Weights of a small transformer language model.
Size: 8 layers, 11.1M parameters.
Each number is 128 + 24 x the weight over the matrix's rms, rounded and kept within 0 to 255. Layers, rows and columns count from 0.

# layer 3 MLP down (transposed), 2048x256, rms 0.033, rows 1320-1366, columns 32-63
[[159 152  93  91 109 161  97 147 138 135 122 139  88 139 100 103 134 173 148 153 157 112  96 146 122 120 133 118 116  97 155 114]
 [150 107 128 133 119 149 147 138 136 138 107 135 122 126 131 136 183 134  92 155 112 159 112 123  67 162 147 107  95 150 171 161]
 [132 154 127 168  93  96 146 158  87 137  82 141 127 154 112 139 131 178 129 113  99 149 171 114 144  88  91 113 131 119 138 119]
 [142 126 135  97 108 171 163 167 118 176  94 169 106 141 141  95 170 149 102 138 150 137 137 142 157 121 117 102 123  97 167 141]
 [143 155 120 116 126 148 135 124  97 153 120 164 120 123 128 118 121 137  71 113  91 119  89 124 119 126 165 116 163 157 138 122]
 [113 125 141 152 140 165 116  74 178 158 111  99  97 129 167 101 119 111 140 179 129 140 139 131 133 111  97 110  90 112  93 159]
 [114 121 154 165 123  83 119  65 111  85 139  93 146 101 181 150 112 101 120 175 145 193 152 176 160 186 157 107 156  87 100 143]
 [140 132 145 101 150 145  88 142  97 142 123 142 149 127 116  67 144 166 124 151 114 119 144 123 135 172 118 150 120 120 164 115]
 [124 181 119 173 187  83 112 129 137 130 116 130 134 125 107 176 158  95 120 163 161 159 121 104 103 117  86 132 122 101 122 150]
 [ 99 125 159 129 116 123 132 106  79 126 131 109 119 113 154  91  84 107 105 146 135 129 157 160 126 141 132 150 150 143 124 132]
 [118 106 102 134 106  51 129 129 148 139  92 154 155 156 119 117 106 101 126 118  93 151 125 155 150 161 108 151  98 125 101 134]
 [162 168 162 136 103 116  97 157 120  90 145 172 138 153 192 103  89 108 133 139 123 140 125  99 173  77  76 104  98 141 138 150]
 [104 148 105 124  99 132  75 139 141 148 106 122 172 109  86 133 106 165 132 122 148  91 147 152 136 153 153 147 143 113 147 123]
 [145 107 125 111 170 126  92 140 166 120 115 140 145 138 125 100  97 144 130 122 109 137 135 128 127 126 135 155 103 154 154 100]
 [125 151 107 159  94 107  94 103 123 112 125 116 114 143 135 127 120 100 121 141 130 156 146 141 118 151 112 149  75 131 122 134]
 [103 157 138 134 126 119 136 143 114  69 138 132 135 148 120 129 144 102 141  56  84 126 162 109 140 174 151 106 156 157 127 147]
 [123  85 131 150 156 147 151 128 160 116 173 154 138  83 141 123 151 120 129 127 100 113 142  71  99  92 143 137 130  88 177 140]
 [160 120 132  34 125 115 139 125 143 132 134 139 141 168 114  85 147 140 116 149 173 142 132 126 119 153 104 137  91  97 149 111]
 [143 103  95 133 111  44 117 151 121  99 117 130 151 140 114 104 133  88 146  92 124 131 132  98 141 100 156 133 112 123 144 141]
 [169 188 114 167 141 113 102 149 120 168 137 138 114 157 193 129 138 104 127 145 133 128 125 184  98 181 132 115 121 119 123 164]
 [ 94  90 156 164 131 147 138 149 204  94 108 147 133  71  96  71 103  93 178 149 126 108 124 117 159 138 175 142 133 123 145 130]
 [162  92 142 126 119 127 156 141 124 101 150 105 166 122 133 138 141  96 171 138 171 138 138 117 151 107 161 107 147 115  97 138]
 [130  89 110  94 149 116 126 153 115 118 111 185 116 141  91 109 112 131 126 115 122 133  98 100 138 138 134 121 132 102 149 155]
 [157 158 116 157 137  90 163 122  83 116 113 149 144 138  67 114 107 134 119 134 111 137 136 139 164 112 154 128 124 146  99 169]
 [ 96 111 109 154 147 140 131 176 119 128 136 126 128 107 116 138 133 127 159  80 128 157 124 129 175  70  96 153 114 114 126 151]
 [127 109  69 141 128 130 138 117 155  89 142 124 113  97 151  88  76 102 146 152 123 114 165 135 132 137 153 133 149 130 100 105]
 [132 165 122 105 137 129 118 155 103  84 131 132 128 102 125 161 120 141  91 123 134 115 128 103 132 151 141 139 111 118  88  73]
 [138 148 146 114 153 170 112 121 125  89 144 174 115 177  79 108 125 122 119 122 108 106 163 130 112 115 115 147 183 160  84 124]
 [135 106 121 115 116 123 162 136 162 100 143 153 146  66  89 136 112 153 113 100 133 114 179 141 102 113 123 130 134 133 106 167]
 [164 184 110 128 130 106 106  86 145 127 182  28 144 111  90 173 174  98  97 138 129 137 133 187 130 136  97 161 175 127 130 109]
 [145 124  93 150  89 163 125 163  86 168 112 155 125 130 139 131 149 105 197 137 122 171 129 143 109 148 139 144 134 118  93 128]
 [ 85 111 128 130 124 130 109 175 142  82 112 160 109 147 158 142 141 177 117  98 112  96 150 116 145 129 140 167 112 116 105 167]
 [ 74 101 133 153  94 148 159 158 127 102 174 105  92 137 145 168 118 147 108 121 158 192 144 116 118 169 129 123 149 173  97 116]
 [177 123 137 177 134 111 137 143 103  99  83 131  71 124 119 107 177 130 110 178 105 125 104  93 120  98 129 167 110 115 132 116]
 [113 109 112  75 159 177 117 137 118 120 110 147 110 138 129 152 103 141  96 103 148 126 121 142 125 163 104 137 104 203 176  85]
 [131 165 132  86 106 102 100 189 114 111 157 151 175 117  56 184 117 139  92 153 159 129 120 125 102 127 115 182 116 126  89  53]
 [129  75 158 173 102 180 108 104 132 132 139 138 150 139  96 168 129 158 111 120 158 183  73  96 134  98 148 107 170 137 138  90]
 [135 118 114  95 138 162 114 120 145 111 177 138 117 154  93 125 159 118 135 108 130 113 102 135  98 127 108 127 138 185 113 130]
 [ 97 122 140 120 128 149 110 123 137  89  62 180 134 120 119  87 104 162 128 148 114 117 104 112 150 150 124 107 129 137 114  95]
 [134 120 126 104 163 128  85 131 122 149 125 117  82 146 139 131 105 114 138 101 132 135 119 116 127  80 164 149 138 143 124 125]
 [140 121 114  81 110 120 150 148 146 131 149 133 154 144 118 132 119 121 133 122 180 157 107 151 161 180  95 135 120 133 131 108]
 [146 122  86 104 132 182 124 151 104 133 114 151 147 128 155 106 127 116 140 156 140 170 137 166 104 140 128 122 141  89 131 121]
 [ 90 137  95 136 144 121 115 144 114 147 165 151 137 103 135 138  93 136 133 141 118 119 134  97 173 125  93 112 124 131 137 149]
 [106  86 140 102 147 107 126 135  93  98 129  93 121 170 118 102 112 119 144  65 112 112 143 149  97 143 143 160 121 126 119 135]
 [204 141 162 143 122 166 169 183 105 141 136 103 111 107 107 130 133 123 117 115 137 117 147 129  99 175 106 117 142 140 109 108]
 [128 135 108  93  43 148 113 105 124 154  76 142 126  80 102 140 129 143 151 186 136 121 137 134 123  85 145  91 102 129 146 135]
 [110 148 139 105 149 103 131 100 145 141 117 107  94 106 149  74 128  93 125 134 158 109 110 110  98 107  94 122 122 126 147 149]]
# layer 3 MLP up, 2048x256, rms 0.0424, rows 1321-1366, columns 32-63
[[123 119 131 120 138 137 114 119 156 147 179 121 117 172 123 132 151 139 124  82 100 134 147 155 137 153 144 135 138 143 117  81]
 [136  88 123 140 169 105 129 127  76 130 106 134 102 162 113  85 178 106 142  94 147 177  86 148 121 170 116 115 149  62 121 126]
 [127 133 144 139 139 140 149 120 188 180 132 127 159 126 138 112 127 111 118 173 125 137  91 116 171 115 139 125  89 132 132 130]
 [126 134 155 149 115  96 154 143 134 159 142 138 103 137 128 170 151 124 157 122 118 155 133 106 118 151 118 136 114 112 127 123]
 [127 139 122 108 101 148 175 126 121 163 145 131 119 123 135 117 160 125 102 118 129 105 120 121  85 179 163 121 160 135 128 114]
 [ 63 161 119 135 106 148 112  95 156 163 147 156 127 154  95 131 150 101  58 128 148 151 112  70  90 173 130  91  99  98 133 143]
 [ 99 129 133 124 100  34 138 146  88 138 123 131 100 110 132 131 127 129 147 112  99 164 137 106 122 111 104 103 106 108 150 135]
 [ 97 104  97 104 145 127  91  83 150 145  68 134 117 140  73  68 164 164 157 147 144 136  92 161 136 166 139 110 165 159 135 114]
 [129 131 137 121 168 141 180 143 134 154 145 106 157 122 116  93 153 163 143 133 140 111 128  97 136 101 145  64 130  64 136 126]
 [121 121 159 109 192 146 137 139 119 112 104 116 117 137 112 149 151 171 132 136 138  79 111 108  94 118 109  61 144 130 106 122]
 [130 145 132 124 121 115 147 122 124 136 125 116 120  95 129 145 143 145  88 128 136 153 129 162 126 129 149 109 125 107 120 102]
 [122  64 125 107 174 137 138  89  89 140 159 134  70 145 134 127 134 126 101 154 134 123 130 161 141 159 137 112 141 130 171 152]
 [158 138 154 107 162 101 174 150 108 150 147  94  90 146 119 129 158  92 126  85 142 149 161 101 113 126 113 116 124  79 135 109]
 [111 119 111 119 161 156 158 115  95 145 146 113 147 116 105 115 205 154  84 104 126 112 116  97 102 179 157  84 150  99 135 137]
 [144  99 112 134 108  97 100  93 116 163 137 116 145 133 116 116 117 148 154 181 111 146 116 144 126 141  94 177 114 119 133  87]
 [ 82 125 130 106 120 145 151 121 100 184  92 124 106 123  96 152 194 142 139 111 105 111 107 100 117 177 120  99 125  97 157 128]
 [143 140 110 141 193  99 127 105 121 125 154 136  96 176 118  76 165 100 118 101  96 180 144 163 155 111 139 110 140 110 126 137]
 [138 117 128  99 131 120 127 143  82 122 126 101 103 114 139  85 166 177 143 115 111 137 104 132 117 166 140 131 145  92 164 105]
 [132 107 136 166 120  68 127  92 150 167 128 115  81 122 120  57 154 144 103 146 174 117 127 137 107 119 132  95 149 148 110 136]
 [122  99 135 120 148 125 115 111 152 136 147 110 136 117  94 130 130 115  79 148 130 183  96 131  95 141 142 132 115 128 128  94]
 [147 119 140 159 156 105 140 118 113 138 124 125  94 116 107 119 148 124 128 131  76 151 104 172 111 122 123 129 125 126 140 116]
 [157 120 124 134 154 141 162 117 114 109 122 105 139 111 133 141 134  92 125 145  92 132 116 151 106 155 151 131 129 123 143 130]
 [113 103 106 132 154 137 168 121 105 124 117 161 135  92  96 100 112 142 123 150 140 156  85 120 131 151 144 110 138 128 162 164]
 [142 122 127 103 112  97 143 128 115 119 141  93 112  97  97 117 136 153 104 174 138 130 110  99  58 149 105 132 150 102 115 114]
 [133 159 143 110 106 160 131 132 100 149 105 154 113 122 134 132 129 150 113 136 107 163  99 104  93 116 120 121 108 119 127 170]
 [142 143 159  95 130 170  99  99 150 153 131 147  92  91 113  95 163 144 146 153  99 136 134  91 145 101 141 112 131 129 139 149]
 [132 126 108 111 121 106  88 122 177 182 136 131 123 134 114 129 111 146  75 143 163 135 161 120 132 135 137 121  98 107 108  96]
 [137 130 112 157 123 100  93  88 131 182 105 113 132 148 132 119 121 123 124 153 111 146 137  74 140 136 153 139 121 152 196 133]
 [124 149 159 139 125  49  71 129 156 121 130 152 113 176 143 170 156 114 139 108 112 133 117 105 103 127 143 121 161 131 131 114]
 [ 82  83 143 151 168 146 126 120 137 130 185  66 147  97 125 121 116 118 102 139 105 144 151 140 118 142 116 126 152 138 136  87]
 [164 137 135 120  84 122 165 107 134 127 119  95 148 123  98 152 149 114 106 101 124 122 125 102 112 121 163  89 148 101 138 114]
 [121 130 145 126 136 101 101 137 137 143 116 114 113 121 112 130 132 113 130 113 107 130 141  79 117 108 172 123 123 107  97 144]
 [122 123 144  99 217 133 132 129 101 195 157  81 150 147 127 127 100 126 107 148 128 118 166 104 128 137 149 127  95  66 114 139]
 [ 94 125 180 126 157 125 107 123 143 144 159 135  83 174 119 132 146 136 122  93 149 225 146 122 100 101 133 105 125 152 116 109]
 [ 38  67 109 100 133 111 124 121 149 150 101 121 100 116 126 161 137 118 146 158  95 108 129 151 152 129 128 122 108 150 125 115]
 [130 132  81 113 161 110 137 164 100 176 168 117 115 137 157  88 150  78 121 167 108 111 160 115 124 149 170 136 121 128 111 127]
 [ 93 127 136  97 114  81 133 148 148 107 117  67 132  83 104 106 124 101 102 127 102 137 143 110 104 119 147 110 140 143 117 183]
 [142 141 130 141 133 113 142 144 141 139 156 120 108 162 110 130 151 163 106 121 132 141 123 101 127 128 140 116  82 152  85 152]
 [123 128 126 128 144 128 129 162 121 129 149 146 182 129 105 127 112 154 113 129 168 117 136 149 126 119 123 128 162 135 142 165]
 [105 135 171 120 108 139 112 139  88 150 136 113  98 148 137 109 123 154 107 112 102 135 133 104 124  97 142 126 128 140 120 150]
 [131 122 134 124 145 121 137  84 157 135 158 133  90 127 144 108 136 137 134 123 143 153  92 101 144 146 143 141 124 125 145 127]
 [ 76 151 123 121 122  97 152 135 114 126 113 123 118  73 133  85 112 128  89 182 132 143 140 104 133 139 121 117 152 123 141 146]
 [100 114 105 116 125 127 130 135 141 165 123 152 140 130 128 145 126 103 110 140 115 166 141 141 130 138 130 118 140 103 142 133]
 [146 109 104 119 154 114 160 113 106 166 133 124 136 125 127 202  79 118 137 140 107 111  88 109  83 165 166 160 117 155  94 138]
 [119 147 114 137 138  98 107  81 103 163 133 124 113 125 131  60 128 145  95 128 130 150 105 106 141 108 114  69 129  89 120  92]
 [160 115 140 113 156 140 178 124  96 125 197 122 113 126  95 133 152 137 103 105 151 134 147 129  89 113 165 133 161 125 125 111]]